Weights of a small GPT-style language model, trained from scratch on English Wikipedia.
Size: width 64, 2 heads of 32, MLP 128 ReGLU.
Each number is 128 + 32 x the weight over its row's rms, rounded and kept within 0 to 255. Layers, rows and columns count from 0. Numbers have three digits each. The size before them is the row's rms in percent of the matrix's.

# q: layer 3 attention query, 64x64, rms 0.43, rows 0-63, columns 0-63
# k: layer 3 attention key, 64x64, rms 0.399, rows 0-63, columns 0-63
# v: layer 3 attention value, 64x64, rms 0.509, rows 0-35, columns 0-63
# o: layer 3 attention output (transposed), 64x64, rms 0.401, rows 0-35, columns 0-63
q0 051:134106081090119119145142112124109142169137042111120119152132130146056178126141161136127120132156105139075142147231180155132191128148112158142098112124070115142178149109163135080127131079161147
k0 094:169179176160134125119085178160146168089118155101139127135148094124183171162160154140100159072105117133150156115093083134124091120103161133091135078089123144128185082096139095133112058169065112
q1 098:116093104123116089157161078162128142155105119136056132125132126109100119088062190124150082162165090120096118145170152130123202131173102113150116148165075097175078152156132156132146175115173085
k1 114:156156095067108078148073124137149081162092114136084104146128207159148132112106117177095095168088111126113131135146142129122183132143054147149114188125094105153134107144132117138136219156095145
q2 084:164100153088133118162118107152158140126080075161042124164103131130147148129127212105136113144164103100120150138155204167131202111134083125123088131159091123186132129118150124107144177099145085
k2 086:170129101036102089122123117138168076094100108125138154069158198156188131135129127137087118149096145140134098149183157127138166127119119105120122177120098089114185096085090110141139183160083119
q3 068:135149126099098125127166081163144181101094098205091170107153118122150089087099191133119120107171124106129186127196182153136181117154090101154117137129068127193129121118173116138163139103138144
k3 088:143096112127103094169134103105154072146089115137088102087122155145141108101128173158123087190106124114127121155194186119052181113141103112137086156114104128177134156092088163114159207147123094
q4 091:175159140097130111096070129114177133121144107151165113145114117152099150130183099110073154106110122149157138053148067106133126087098146145102147085106057175089199121137112127059142084132109113
k4 094:129124172107142168136111119128160153074126089122174166193146115146177141168168122118120147084141112174086131087078087158173128184098182153093157079098122101131164123100167105123068085115109162
q5 081:163102093069093104131131069175165147157115144116092171152155093162132127104104209127166103179131102108120128138194159110109187137169077095112135149140119150134082119120112110089136141088149060
k5 097:169151149095113139140087132090152058131125166170086123143138170167146152069116153102082136206096132132132124128131149130146150158119063138157087179138068132126175057172147128115165163145104116
q6 104:110163113150137156087108179101108139120150144146207095125178112124091156167170065112120135119098168156123152094118079157170041108107181124160160128158164119055139128114131107160106092133116153
k6 108:085150160181183180131163120124126179128140137081134105140115096089126136149155110111101126096197151143143106098097055075134081167132185136097129066139180155132098159110126124086098076121161129
q7 054:141127172094133152105110132078138069137162133114139144107126139147109134177170054101165088157095117187139089125076136149207089177107121112115146175153148135060120136148090106074110082124133103
k7 051:184183107112108113135113113103117120113088095155093096123168118128164150165133104062158159118115110145145152091071063119181145128158155109137212121156142067100130066143127165121081087137144162
q8 079:121154093170179124182114025129116114096079146098118055114201132179107097129095145141111089142171125120138113147141155092134162088126110138132131160145087133136073137147094183079116146123108117
k8 068:142108129121134123109122092112088090117149094098187150087044113166104158085154108140138199148101155131147155171106201138124111115120165160137128161132113119108091105163176066138152149075081079
q9 091:113129170149141156127140150103093117095158134157237116141173120146122116168169082109044141164113179141146136097111105122188060170087126165137131136124135143091121108152138141110090106165077121
k9 121:085139148169171147111174145112125155071137086071143205124085101085125169157146137133149174130156151136150080125116082103120072058143196126127139096123150154125095137116148072140127079123155113
q10 084:120125140131153133100075155108103155107168111119192086151170130100137162166169100139089142124075159170137099100082030123124063104100178132124173134150129144062122151120150112127144098157088159
k10 099:078127156140145162146152127113137182161150089123172150177115073089130134109142098117164153088161127170113157068119083144105098191102168114083144095136156150115095165130153094080065074084138103
q11 091:123185169097113160106164135090081128117178161125158150084099198101129125152151099125132094157133144117149096096067109155138051160126128100125139183157183136072073116135116101150097078147158143
k11 070:097150111105162131101196142155066154077131125121109064187149140076073164129133097113146135138139126095147099138155082132111056061128119130160163127139173126070101135156107099104143090177156129
q12 105:127131162155119144053133132082112132104154157114182116134137188106168116161170120155123130153145169167117097099126104133116039195138159121053179109147190104104094147109135107109107082141142147
k12 096:071086179119118203118158096093073152130125091130156142154128083112145150154145134092175140107159149121151124089080084148156035131119141165158126092168183151136130129177141106137090119141162093
q13 079:181147163121114095066119176144149125097145082159114190172108102120153126120151163109094185130113080132108087053111110125088180086151138131097154069164127157105183127153144121106173091114102118
k13 074:104101126086130140166102148096212132121122136130103139195120159118155135120168170132141126180109077105092135107145148195119165177089092103096093164118095113187179122094147095093112170077145152
q14 114:131104176152093123108122158097117131138159108127185135165145122088133136160156051086079146114112157139126132113052042103134049142125172142116161101105159144092187172139119107147148111153110154
k14 111:064121147124165179093153110148133170142129090123202179133147121082146141151142092104130126108171162161156121055115088108118057124120139115123131097112173144104122184154125092161070072142171117
q15 085:158129095106123117173137091136106134181082101124025118075106119124159113095080130142161075129164140135129160146149158094170148163163067063198086125116110116098129130089117131140119164115159137
k15 103:143110135074091088122110112130124099134069129183116077074152134166114144111059159121112136163063100092122169183169161147135174173135065078164122152120119108121096102129103170128133187135128112
q16 085:116183153129179149120144126164093120135126129135165092122089164134157069148153107141106132105094120149165126123119165153079148135164068170125146165158155085206077087203141108115124131133164055
k16 088:114157096153076123143096128140155133190176150118107140201126133130109144156078132088127100141044138067107075186153132131137235107122094118144119159136144117086149113134149126083151131118113133
q17 109:181135103118101079134140118168190149117150168135117196156162118170104098139087152087123159196144071144178142131119189156138157139094162096140152074105101148186150093127100162131160140159117106
k17 094:119080073106146167048099135174135091104109071129134165166084136147116128133124118117070122171115136103148105099121166142203170090077103134117061165142128082170149127127161126124150120080113159
q18 120:126113144088160143160135142135114215112167114136132160136131086136132129074186077115088166106198097133195102129095153115146100108162138102150143079165165151139109115150084179134177111119190146
k18 089:175191184201127139132161119123122132207199109156161127106126190106148151150118075137151110129126117179168169114152145145077108100142133121118108074133132134084147179165110100132102084151105140
q19 093:127124189059137172142138142088178150087166132133123198207137122096163122130165104105121164130193095110158091089081155114149094154107182113139118088135167127179132133142106142133143084137169122
k19 106:255098109091072110120120127099130141141161127131107120131166125185135110104174139047106087164141096110147131118127121101113140052194102112083149116130122144116155137155112146114157141134088147
q20 086:112148113145172167167125142157110049085100189128127136082098111146133096154155128168126102119115166109111166099140119103148116126146094135183136133060097087116212140081107143113182135092176081
k20 096:066110161087172100082153098142121123089139136146175144215058169131096151180092126149089129105124156162107144109128105164128117151063131142135122118084143106117115106119166132141188093195102116
q21 100:074108072179128098116129181167124113151168095101100178103093126127068103087149163172106107137110095112173128135157082147128072113105167090133048097136086128077126133099157165130125102114147095
k21 088:079086112171133107154164122167118095127111118156087082208153127101164171155095117147117167139065115154108101114141075078111102201125181149158139174087168158152103112140117166145161153145119141
q22 091:122169127120130064142151152163121127088138122094085143165084194141133120156093132202132099162154137087115147100135115142119128102131098157213148123119071154160092139095115132101059121139095204
k22 089:127090085205119118175122098120138090123138079114145145123155135155118088179131100181147208106166139145165122112123112083109113125108179115110169128086127059152148100094110155101060107133185142
q23 109:105137094117175142144071151160137183172165114117113139114110098130124203101111085123112076136154117168170151085134103137128129111168091099098186086195094104138175179162104120132064107124096110
k23 104:101081130119128106132081098175186173186079130114161032142147111119112087120125130122110146149102102177186079173139152171133137147158149123124138097158094088120115109125091053149103151105102132
q24 107:151111201073136136154128153146159141131140120178117150155146132136193189114159125088158134153217063145169136156186104142148105163138109142146164128104103127140089091184104137129109155121125193
k24 105:092107169157128192177130188079180152126140099137116146126144170108161103121093111125097196166089096105183146117112117098068127124196149125134104117119074077085139103167096137137099094109100135
q25 103:178186150163114141129095118096078094139148170140156140122129113173099122062108083113166101148155155127095106169159128149150116084174150115122137163168179145103130137129133130170188115085227107
k25 085:116162134147147173144078080131126150203108130132141094096127131134114115107111123129073143093093188109189143129136139120137058147187195131098104171153149172122122122122116172068106118121185181
q26 092:130113125136118140131165144115108173127070135106138146120102104058140088176123127093151155159129132157118183179146097079094052090180089148098201131134080102159148100129140120091060117106125163
k26 092:170063138115117110132130075138130089136108106085172133127153108113093131107125170124092122058140137071133141187193160099141147138144082111138114095216113173099072175164123126151167103147131109
q27 105:067086178132088120107129164162139099154111145095152149132146179130095136131110191157122095111045165108150097150083159084149087095168124152103114147084123137184182143146092126117137105137069086
k27 094:132139139143104108157146148132068105113075173135078141176101139145085108125114151109145148108167117115126075046095154129110114083077094059131139153175125134098085069123090151103132062141162101
q28 085:114142124134140105138114187140101134121134110094105097108132166128079172105118137141053117165083134085072125104131152154108164112089131150143061147038132153184153129134142109171183131093187171
k28 123:096140194167157204095174120135112114097124140152135136103145077125112085139055144149084133114157158163132164141121128155178098114100176194183126101096078111070145140123162153116103095126155151
q29 103:162195167147117149138164076139153073145095100171099115115101148089132135098110177103135208113162084141125174103113140103088095136108148140076130192115130144169129160111105137107126199185132148
k29 097:122182149159116128133099131139197168130137097199098073121102096153066103149131107114154175153090173124112183125174169143079112089079083123129148105125118134127185149143167080161107109112115168
q30 097:091091118202140163097183113133039107161190125153121154087088134138120090109109115132068110098085170146175141142157145146108111097148117167124152140130162137113086113126099215146158131150109124
k30 084:075095185115095148104161084161095124149121160081116130067129117086065148104152087152143137146149109132170060199121143087115116095131192151147125104109198134133099132120130143082159099090135134
q31 092:130180156197116085075114148155120079087101077131108126068159144112130069109177142137129099156043132141139096093123118138124118186147085129111115167163090151118098151126110078139131166092146091
k31 089:116113134147051116121160089134102074104026077124162136130110102084199170169127127128160131102166127132140138141113126122188085113148134194128134122144150144093100083119117166100150174108161113
v0 101:169136133108143079132137188086203116163155129117081148116200106140132133154164151117092097108147135032125146141115125084129144157167218147143124079096178112129111115139095146122155108124138153
o0 098:161169160125063118088088130167150116138149100107138131120164127056051104141104132138183185107097129199144167119135048122122121138110136153075107157117122135179134147095115126181101168135136110
v1 099:147131116065090113093174156135102108176167196149149085113146122116167073121114186092174111158081154083112105139090095079147143094138097135116134159152083141156130131155150152140192140062149133
o1 104:151090106148170174135111063189121085088146123098119129115076167163145093141081140159127143120103086066192095139143095082150175125125139156128129139125174177149108081135142160145117143063087102
v2 103:109139100111100128138151144142148102088138101153126088126062123091089098092154170166123101104113123144129172142199154166057133138135165102151118102181128099200083129190158164173083175134124142
o2 109:141180113098117167156118145076136100124151120058082143144107155112163172207136133141173099140172104121160089079135110182163116169163084138137134162080090150145102153132142093096145105087118190
v3 108:139165180078118166145146131160121156059113144099172123195141157115098137124122062154173126157106178130090167168105123072113123145179173163124146093128145071141074143125126174151128165135123084
o3 116:170135116145143104078105141089109154163142081131119153123126182095162149128098131092090133077118111091096134049117087122138097138164079180138161180197135135154134166157155067127106190164125141
v4 095:106138082123178131134119103111161091147116103167143189190143146134100116132142073146083091129186147190121087120120206175132119095144119109165143086097152109148060119085145139145164187144142145
o4 100:091172116123120074153072129096106124197086139122117062137172129086151128141133124099108114115099117120196136068179152138114098149127125110124144114106102043160128150098109121073171070172142135
v5 105:100164112144120113101091115076117123134136072151145105142087161169136163208130082072154158097101124117170081115069134120167123192140101156119114105084067088122156151166152109133176112168158112
o5 110:125112097208152079150132146138109104066173125111148048130152139094078115088130157124134097128122129120135179152105132145070082084163128161169095053155157131130188130117114171114160132108135104
v6 090:097115138169105071129171152128131124150136149138050096101070171131126160166178132126104115096096160162182159141133127109137150161144169173053171147116108159088153140093154164129071171109113167
o6 087:132116167108147173107165107195114108083174087069126140112155144136129186134099092150138102196159118099128195114114093150090135110135110134176050135104095135148146084145106139183142106179148141
v7 092:137149119079223164142167132167144085152103147124086130100132090089124146141152120170117125120100111113150144064138138180090172135157160156141115201119111088135094141175107154199144111169115083
o7 089:116162197066070131146053182145103037140149153097112152119147133131162097148147070137123063095131156109072100122171118131102108143125108166145108147113120112135183105135137124104149158101147101
v8 104:164098184163143138085067089131108128145141113135114126150136116194221145048142085123107121125133160111170180094146147178090129131112143084117118112072150099163098081147167136126112105154151144
o8 104:120098128123146122167108160119187148125128189178120115133155078111111151177137144105116125122158107169127123114110110140137061164071187127206103150070157120174136130096072123107122183153072089
v9 111:140162211106149154131138132130089137133149149157164113093106183144132138131144161116078167121159140104050118090126124137139139121166220156117045160078144144162093125115125114190120140090146146
o9 117:121136092129142110123078093167157164136159148119176168184131059112172125107085141135121091116135197104139136084096105067146115134169139168129143162068122091140191152131068141169077153123133123
v10 101:142031125141100119153181112113060103129169177138135106134124110103089068149144093118076116102129094102107088130105143153157133141139135198158086057077103140135115157155116116118093151107095092
o10 100:116143077129185093119051121129118136119156079105118093111147085130055118120149123160157112130126147124148088046146120140082190102163142111116136140104120164052133152183132068089131119139156108
v11 098:078185139087097159105091079086121130156167131100176174108125101116156206114112104143098150161098109111163143106143083099207130118131147178130121126108068109134115104132112127108062164104149080
o11 103:115078136131153080092171162131156093108161157124155127132171075107151106113091152100125115061146097123120122113130157100126162081159091160129159136132193123135166098129098106163195176186064176
v12 096:122140104143077101138161139193116087141184141124183112143136105165155138148179137140129143167149116170148137146186152181123185162102109169093095145162186110136150146176070090074106086099151142
o12 097:196092147115115108131155156087129072169155134082113117126140131116089163169064070113119145190137177103119155122107171180138157103163190120077111126094115152106111093188154140087084111138123125
v13 097:142183058056113094091127170135136083141103149165107129161176163210171102102114132173141101102157107182141138114167077107174109154158132083124112114153162151081144132137133109146079135116147116
o13 099:125098120086108091094188157130151096096155126136148152083161121178109136156113147102114155183150138143228142151172152168142115155204103167132161130166150113173103101116150125130050117121108146
v14 099:056110156071143148102139131166150095076112134111090020168128116169132123163127149125050092070129110137106107161070145143147109098126113104148133134137150086103137068145120124096107100140115110
o14 101:107151088088140104158157144150157099153073130177127101099092167141098182091184159187143129120160151058070156100149172157121129085112130176112116115124143112187113105086195138127106154137128158
v15 104:102081155069062131175121106165092121107128080083077142110088118128108074146151110137133144148136065113041125130086118132134134167164115086144099081137131151144082156137135118195117135129166085
o15 106:153194059043125119161132110126106097127147135148145134104094135149123129106125178104145096054097166155106128092148102122136180123174125101134153084133091137102162149134116019101118140112120110
v16 099:134113184079128142107099170159196105134163130169089157172110119107105125148124091169136032123120125125131113130112094171114131096091132159118093121184145130172099139122098142091124175213144084
o16 102:105115187119087152150091164139154108160091086113108098113103163093090208167176143100056111124141112128160132126129077170107142119128115152106185134127181112160177145094144043110130111116149133
v17 093:125127134081148101149046128088130168069099115153111167121103087177145132148161132044116113104120132141148113116157060160104110072177150157139136153093126098148107158109110143057142100102100086
o17 098:074147161156093121082107158117214124132137123179133077156125145168124086099146172102117128140162141122158121130108113115165119089073145199125114100102082104112189120127171110195187149122103113
v18 105:087036125103161134109111150148097141099128134133122119137173124148101152140187122107106152187137105163076113106128149075089127147074099124150046153167096126155079176112161175106129133176104148
o18 104:159174094119141137059067176144135136140059089162095104184115104162118179123158123128079061096125082161096157128111109134135138146174165136130151115117096139070134092164116120079095111132093161
v19 091:111143214121111119116168133135112147192084095138084160150143136080123132063202155082122142136089100152157109128142138145119118147123174139107152134162093074109127089071152072109156106103106071
o19 094:174129195088129192158119088137187131114145168115162109208114159148169130145152106119148083136118088150073126066117145086043126100169148119147090113151137130129137126133125101147128115165104076
v20 098:151177088099141198135132124169087082157156118083100125121089078103151122096199162117131083097180170107156120177114104078115142166127155167102134128093121115094134164128106088165134191113166136
o20 098:091151186115146153125133104123076087114121143097201176155080122140096104178086088086110160060121132096159157122115129119121095091168100184125066115131139186145140126143134121167094132187133095
v21 089:144105136126070109106076145114115170151104155093112065131138135062125165122123173073068130127120120138138162084083084160117139100217079111135150145096122100103089152140109093100151184158145109
o21 095:099172171126212142081159090143145102149158173151088139130156210126124125114111201120138014118135145136150125133109127154104132111109117124093128124084149180137139122089128131132139180134167118
v22 102:126106197157144151142083093133087130194095119155106124147158155134119121094114122156147170144172138120133198111078189069100177176106114178155110167146132102138089169114146166134124116125102059
o22 115:171139121117196158092081160163112144134085121133120186195142117134145134181084150107100103121096116176078173078131160127126133148142167142160132178143126112144136140135102092058166151097144056
v23 097:131167128121133151159199168097121164143094122125180184118102090138091091157157133089075151113083101153145172098046134185137103100092125103156107075108137125136115155166148153144110107084069128
o23 106:093107066108155168104105171117159145130174140103180138180127112119110129073136098143198088123150137119120039135181109138097154152123165149074144072172118105121066171137138101132126104140110152
v24 087:158183092129123100178149163144150148111090105183129097100175100165154155086142145158122206086117162143141101153079106126172179121122090143107186092096103160118108082123133126159095067161143101
o24 090:136083099116149133182152190094121132140201153135122121142164123157101144095086098179141137131093088139166154178188147097121126115096105139149148102156056113147174113055134156171115152108182111
v25 095:087129153146152078114106090141111088117047121108110163089126138061159134151123225128107131152160145092132108133158169156148098119131161148094114078138157120160120092166191122062126122152096156
o25 097:112158150078110136175119076124137105116092118073126123141120122142170139079128158155140159153112120159097143139137155151062105158067169172141134223057122198166137166139126137137117098151092136
v26 093:123153135156141153142175121121144125208145076110083038174131115091122083134128149120094147166137156131130096103161088189155166166142076141118128146122136141083034112132122166093114143129103135
o26 091:093129127117142228165104099133128046199110152134157067159153094061137155142121117131119082133155150179143155122127125160098178143135083118125127170166126143114104084096134139105109147152162093
v27 105:066075149145106116091185085137145091137108073105100155118146081110107118138099155167154165126178100160136147168110139154130123084128176161136155178151067138158054166127159124166091093125170134
o27 112:164132121070136167156119146162096097169098074070152149177158085151200136148161100133138101090151129149130136062115104136138142122105169116123148090184155164116177138103138101111097042149111122
v28 101:175162103162106124078067204141118150118129123087176158122132123112154121102187112171125134089154102116136157115109105098161115144137157167086069173141126135116097064167160179092150065122096141
o28 113:089089109089109122118124198133156121094176127169058163171120101077150123098114108105137159126133136156140169167090072081141096098192157152117110220121122150161136136117171150138129156150113151
v29 096:109156168116113108075116132064162160130090147158057119124181095140121160101195148172133140137128142132143098210110113177145092112140079108110089127163179113158153106100109161098130136085074141
o29 098:105124123174129179094131170111184092093077139085106139137091187119109166127147119116148175156140126188131194094139130081092168164096144090089157126117096087186147112092161136146076157119092115
v30 105:133130134078149145099111186113114136146148121095119138133096091137159171172178142149073097130173204170076146123192127152214141088138131136176150145163165117122135139134174109161119144099147074
o30 111:082095124073101129081167142118237108176133106089159109140101126152185124113110166104096166054108123076127135125152121201132118133145084119098124132096142134151127076125115126147091137139097088
v31 093:099127176128111136178145174133135181133139147123121120123163097149142092067096118116121106205138145135082100171095133125167097147133144123129123205119147123060106141173179123114112079219107154
o31 096:119115110115139188119128185165118099166109118244133082086098107123148166122072137181116146118119139184089139079102099119112090185123143139128156114158166122133094102145158136189112119123166143
q32 101:139171121202178098110100188125123172139176132124097133133036131135093147101129100165159110129141162120089151119095089147173085098134161188154164129155087138143100199160162132127116114134149101
k32 068:198163086164144090140119147152111125125142177125129106097153103122106084167138186126073104073211119106123108110130088111107136156155226130130142123114157122129139116099133154099099057155093144
q33 096:156162107152161143094153129116122160144127106102205164150102182114094149132158123058146200108095142126062158122105130147124092171112195129192114150155115190129124148148156093128124130107161182
k33 081:104145106164170125114084095086126148132103149105162111128073189192127124131144148151153102162149166217144067164073158125181090126141109123100119126127123062091169147160111175129136119173137118
q34 087:112122084153140068150129094106093128111147091169093206110062133109034145149112133099115142138105121147179173106126106134126110104130138143143131176169100192145086161152164138177159149134136079
k34 087:124074135072083108094140114081089108098142127129105159155121138104104122125124087191141174165139181108086066126136140125107113206151160124119111097147137197074091149106168116080074119142105150
q35 111:129157072153174102123126176101112100125175097131079187102051130124078156111144130178118152098115149089128099074122096139067099117145156168161138113104083119130135184151163123131109148188176148
k35 094:074115077157167112133072136101107135139107100115169116126090150181070151129118129147141119125161156204124077122126170144168116111143170102140105136089081103072172155069106122158052161114133148
q36 091:123063061138109180103164083161116110133111145144148166095136130098122111111110108135158092132074167109089094107127148165121184168168102150181110072195158145122124102127134080108066145081123152
k36 064:160162136169084065140097073125136115153168131101179098085120081145152104135150111132121157099102151128133123148081175058150176106106115136147094152087146097172070162175109055137124162120158122
q37 106:195100168152080161127154117125087172153150128147170140110096092099110159166130140110153170145189089175113121134093118171150093175111163114102150172100147171086144107172134172128168067169092113
k37 084:141135153122120154103092173101155158110145157153134113183096112053121109156145053134106132127150172101134117135108121110112085128157156144104155053098092132076113129210171160100092113193094138
q38 114:124136125168106062104088133148071121158114137093156160140143083168174113134156118124122139089107128101114077132148167101143131086173122136114099128146121068083126164101184150106156187094139230
k38 085:093101091129099118159173104116122089107194121162114117105145102144087108092114082116079155092127121131086160137115093116159191135167151113106101113136089112180137137161127192150125076062170056
q39 107:087161159164128082127088124135166113178099129166154058103090114133134151115132164133135181143191117108184144130153107124141064107112167145061162097122174176139111148135143109094153050136094130
k39 099:144147137172143114105052165099171173108163087134103125144139116094164159114114092099098168113170104099134175153109084133126086130118160130080162046114115088149119078161176179092095097124122098
q40 115:216121144174140144115119155059106123103175134132169133138143121162070107105078082137116173123210130118188163137138119139131077120168157155117157075124173142117135152175123139173158102140139106
k40 106:138166160101160175115098151097181140067188120135102120124084123128145165176169090137115150191126098158149122103120130096179110129123171117094165131122138179132152130182130218097074101153140110
q41 082:141132101114161114118169133135086144100046116159196164169116149169079113154129095128073074130157102139155173178105148164121144145179107081115138160129130096114156057116132111172139147103188134
k41 072:145100113086178091133148150158098079128164079055112164122088118160113117128145109121129188090140149151131121180153178148070174121119149163119089049141138131117169149105112082111163175158165146
q42 110:084202117154068118160073179121160111181165118102138146134098108146136104072115050123159152101124158085100127158111139117172097086137171151121080135122144065152178106137123155100113126124171131
k42 083:148149097136156062149168148185102141140141106099134110071074112164129130139084127143096146086143152077131137198123111135103066119118114177124099166082119069218112148124150142163155125098132149
q43 095:141108136162118184117119158107148154106103124109155080174153134097110211063164133213149163119125073148181156085097163098127107119126138158110110095141095191149117144168086133170112113123146151
k43 103:113137104119139118086085125104147144152170117133137141133101157056111134107143088116099142190161095078122110082151096123126076071151169110082182101147095143079091099159189185137074143157103150
q44 095:121162136106097129092149128094135168154155100186114153113081134161105124151134127134154155126114171147123191079107136170161173147067156103049196098105149110106136167109153085195144107175139100
k44 099:126147108129150118125093133118132139162171129155176111097120163212095133080078110150116084170148154100138123128081221151113113088120096164151175159140174128109125109093138091167151177187154102
q45 073:123111112124123156088168154180135087172090157082100090079100139085123150132099139078102146126049136100155132142133194147079154109120053095078097103130118083113163085145139146127174146113153155
k45 118:125053120102099094112127130138108100101107130150092121184124142150145119117136174153194148082078094099141140158169138189099200166103107147201086090118120096134140137118102070140132107070139144
q46 096:171098143099150119082195082094123176089097092187136163170158113083150114151150136123157132138200073157091090131096125155118123156117126135157186110163140176181119199138144117123112152135148113
k46 114:155097138114146193075136107090133125164127051189134119146099145043210133135141113075161122125147135139156110133133045140120131129131142130050166122132124141135125128166124123127090081144129161
q47 086:121120082118127091204093141135148115101054144122111140131092174204132120150175167129072119134114101090092136089146176128130160113148098135188071132170088130176123083100104147077138133103133119
k47 115:174099127124122090153133103168137077167116132106090166081115128181081127133102192152108128125084086176086106113151197115117185098101106119150092162101092105147160157101110110113166196099168143
q48 124:079170158101155166141160085122147075085156162149125209096060172146132098156127157111111128183103169129126096130133124125161153148150147116134169204093147141061122065139139095157119127122142125
k48 130:179147115083123094179092098135069127069122164140115132126068164161098138061131116099156108187099144158107098133121144152152147131143120082175094109137069109106153126099064141120140209121147134
q49 104:169180112142118142089112185142147167110200161098132112095167116112103169103085100140190163085128132116141166153051086148146062126097149144160152163094154104109145094108112130092131135182126160
k49 098:111145146127102166120125140088126116138081167156092139113082129151134103132120173159093149172086149116079171120126155064193150090147123112113116186069070119107176083158139191151110132171179121
q50 100:115111133107151159137105068137113119135113067154088192127162139152167132123141109131111121196115131121095124103135123095081188166150111178174117171090070157158197124125132101102200158086119159
k50 134:165094172100191165102123107178084104105126056171112127133094117108169105106164134189112125110150085161114185088124142121148163127170118149112118136082069099167153141111163060136163135121122167
q51 115:130117146204135096157151110156115130123127086125065108093070149126087084098105165157076076134067126105102166131191170099116171161132086112113147156086077120146178119115156095127153153089136119
k51 147:111122112082104131153075171096127144145126147176115119106111145131137142126054206149098068214140107095110135126189175151142172128125139081117134123089096145096175091142146171104150157168124095
q52 107:128128149161114155111149081177164135107142155098075116140170176130124130181119179172154104102157135141077107091063141097105110129081138124115145168116178157146128196191098138148078123187155098
k52 102:156171147112111145154126101167098144096178165170128108097175126138111144184127208141139112102123115149069133118149107139128187153136112044103112114164091104145191101096052118126176100120136126
q53 121:078125137138105158142155074160123110141097109142096093157142119135078087158136122107116100140091148133161155157083140134159063178179127148124151154152131134042087082172078108107052143120103083
k53 108:153086134076098139117087105160080079092104083112107103158114145114169114129072158172127125173110070106086134142129109122159171190136159150155153145116141163041136092124073111104095162089127121
q54 128:078067110126107192115139138204088117150088053150111126128163081180163094166099074110173089107146079116110135144126092113081133085094132119158119129130079137139166081123120126119118099129150157
k54 094:133137088115119095128175126164123099153163141119121111115186089117172155098151075094119139192128096145126076146088149101121105118103084145146152161113163228172193131166092113181113119118095151
q55 121:131158168122132099073128174146129097132136097112189123105132173099112173112096089112108124138159183150135165099084085169159064133078136143153182111090149153061155131079179137098124131189131137
k55 103:156117127200156082135131114168151140083104092096184150141082153117149132087084107206142129105097144197165157095126166077146124192105104114127164135141163095098145136063134094138148129102143144
q56 109:127182092139142213147145142124136115140176099095097122082127145176206116121093124126144115139097122110137159090126197143140132146116088190151178128147139096162137068123100087048111128129151154
k56 116:123181079181137105095151204105111132102131172177119053126146115121158138145184085114107162109116105134150159116112146172135131099123123126113191105157151133126065117105086152140105066183104085
q57 123:103146140165125168112121195086126136097216131087158112160161075116110131078122111158098115127149100099184146113117158170120084063127170163147145134145151110098123116206147124165112100175091135
k57 118:099128156124186073195140148131138078127123147105166117139170101119129155159184091166147166087122143140193109049156095144110120124086137147162152113145054101127131133124155159198129107108128167
q58 108:116143153131162118122119119130164086121164132109102153109111080100063132143158097162084120112168142093076096121118147167148173128071078086104124095100132155138132126104090113093189232147095174
k58 110:170128153146149112118149132144102069190103165175100179072141142135069080172153105100158081094135131173117191163105150116124108120126175133087170090079134130130194108100125167149157155130121148
q59 107:083116152103074147138158144141116174053157086091133177108104093109175175148067143112078053177194145088155140060166148142115126121162098119151139107134110116152128117128131142093127136109142147
k59 127:151146186071112175136154077178116135118074117136131155134121116142161134130142210115096071174122094084113134154139170189108160172133147127104118135064071140138122102100145091143116151131096191
q60 114:154094156123122135065079112156090106145124120115104102068102119107118150132075172190107148132111140139057177086174108135133146140135084124147088200103137132148174113144170059107175168145139129
k60 112:117179142135151113089133134085181139094140064129112155139085167109134169114165086132131171103115119148177159229155102108138064144172176175129113172118150145141119070101156151123167128149136133
q61 112:102151126095171163162134145160165103107121094077148185091152177113169081136117128140205086169068103104120136076137113126172114141139181061107114139145071107112109105128169155160141114129083120
k61 112:081133160109131108126144077155072108069125165131161167060151170101141108141132152141131109161082118171104106130173137105085125102150076105158127157132074149089056089152160159098171166162131160
q62 112:107134133162152170148156129102141169113140131133106138137082166077148136181187114123154157093144087071071152141094108116114128142168120087138149125115142132130132093159125202046168073148072180
k62 118:140082164153099168105114130155083134100116122043111146112116113144163168115151164098141190097120124084129131135150120157153103152095083169170116138150111077137202038119181130126154138089106146
q63 116:165145124116133119126154162069134112169122118141178112080147123122087089165169068119092104090077185142152171135125044182083158097159101072099125108157097095113088128167126132137103089118138135
k63 098:141172156100151140138122148153194135136162105083130149122079099124105143118183120150075064120109083161136166177156170165068166120137081125116126119154115126200152100161122096107148201125173112
v32 100:056173090133119135129079166103162114151134123115112068165080129141129123144099114120166150164160116102143116143111192160062014114112162103144144110151132114118145097096113162127062117148121112
o32 097:106154089084114069133140126157064112121077105149151173126191138079128181106158126148124156077121143088061097131111063132109126150124138058106125120113173131100117160099117138105198150123127170
v33 098:087091125153133145087151109117143115057107155138129131181098152110164140148168155121112072140171081099070202168147135117113090157128103110053158145176076128108116112146148174113127125170132072
o33 097:049123088145172060155088149108095129165092150165134140141124090180131165154170100061156176111156161145131115115103112120174133074133139087186122079156148127070119109141115102125144129135091164
v34 103:174111189111076112128117161127152074066146111099105157144127058139134114082137113166095161098111139098079197110129076143064109162163093100116121090056093151125154127116106114107117149125138103
o34 103:090133107103146138129074028140137156114072159083091094140127155168139185132180115124192116198112083132098083152170142120093108144110163168149095136151144161130165130152110079122132139119140143
v35 086:163150118161168190078159158124116170090136126097093111213152091115075075163131162151078104134109173148107118161112135148113117088120166139179082128145162095143116160151104094118179133122152071
o35 085:074095117181090102139130177114114128156111085144093125112104093144161170102147064119189145113148099132141157150135164132074133154185114218065149111127161138151157143127115119136082136064109105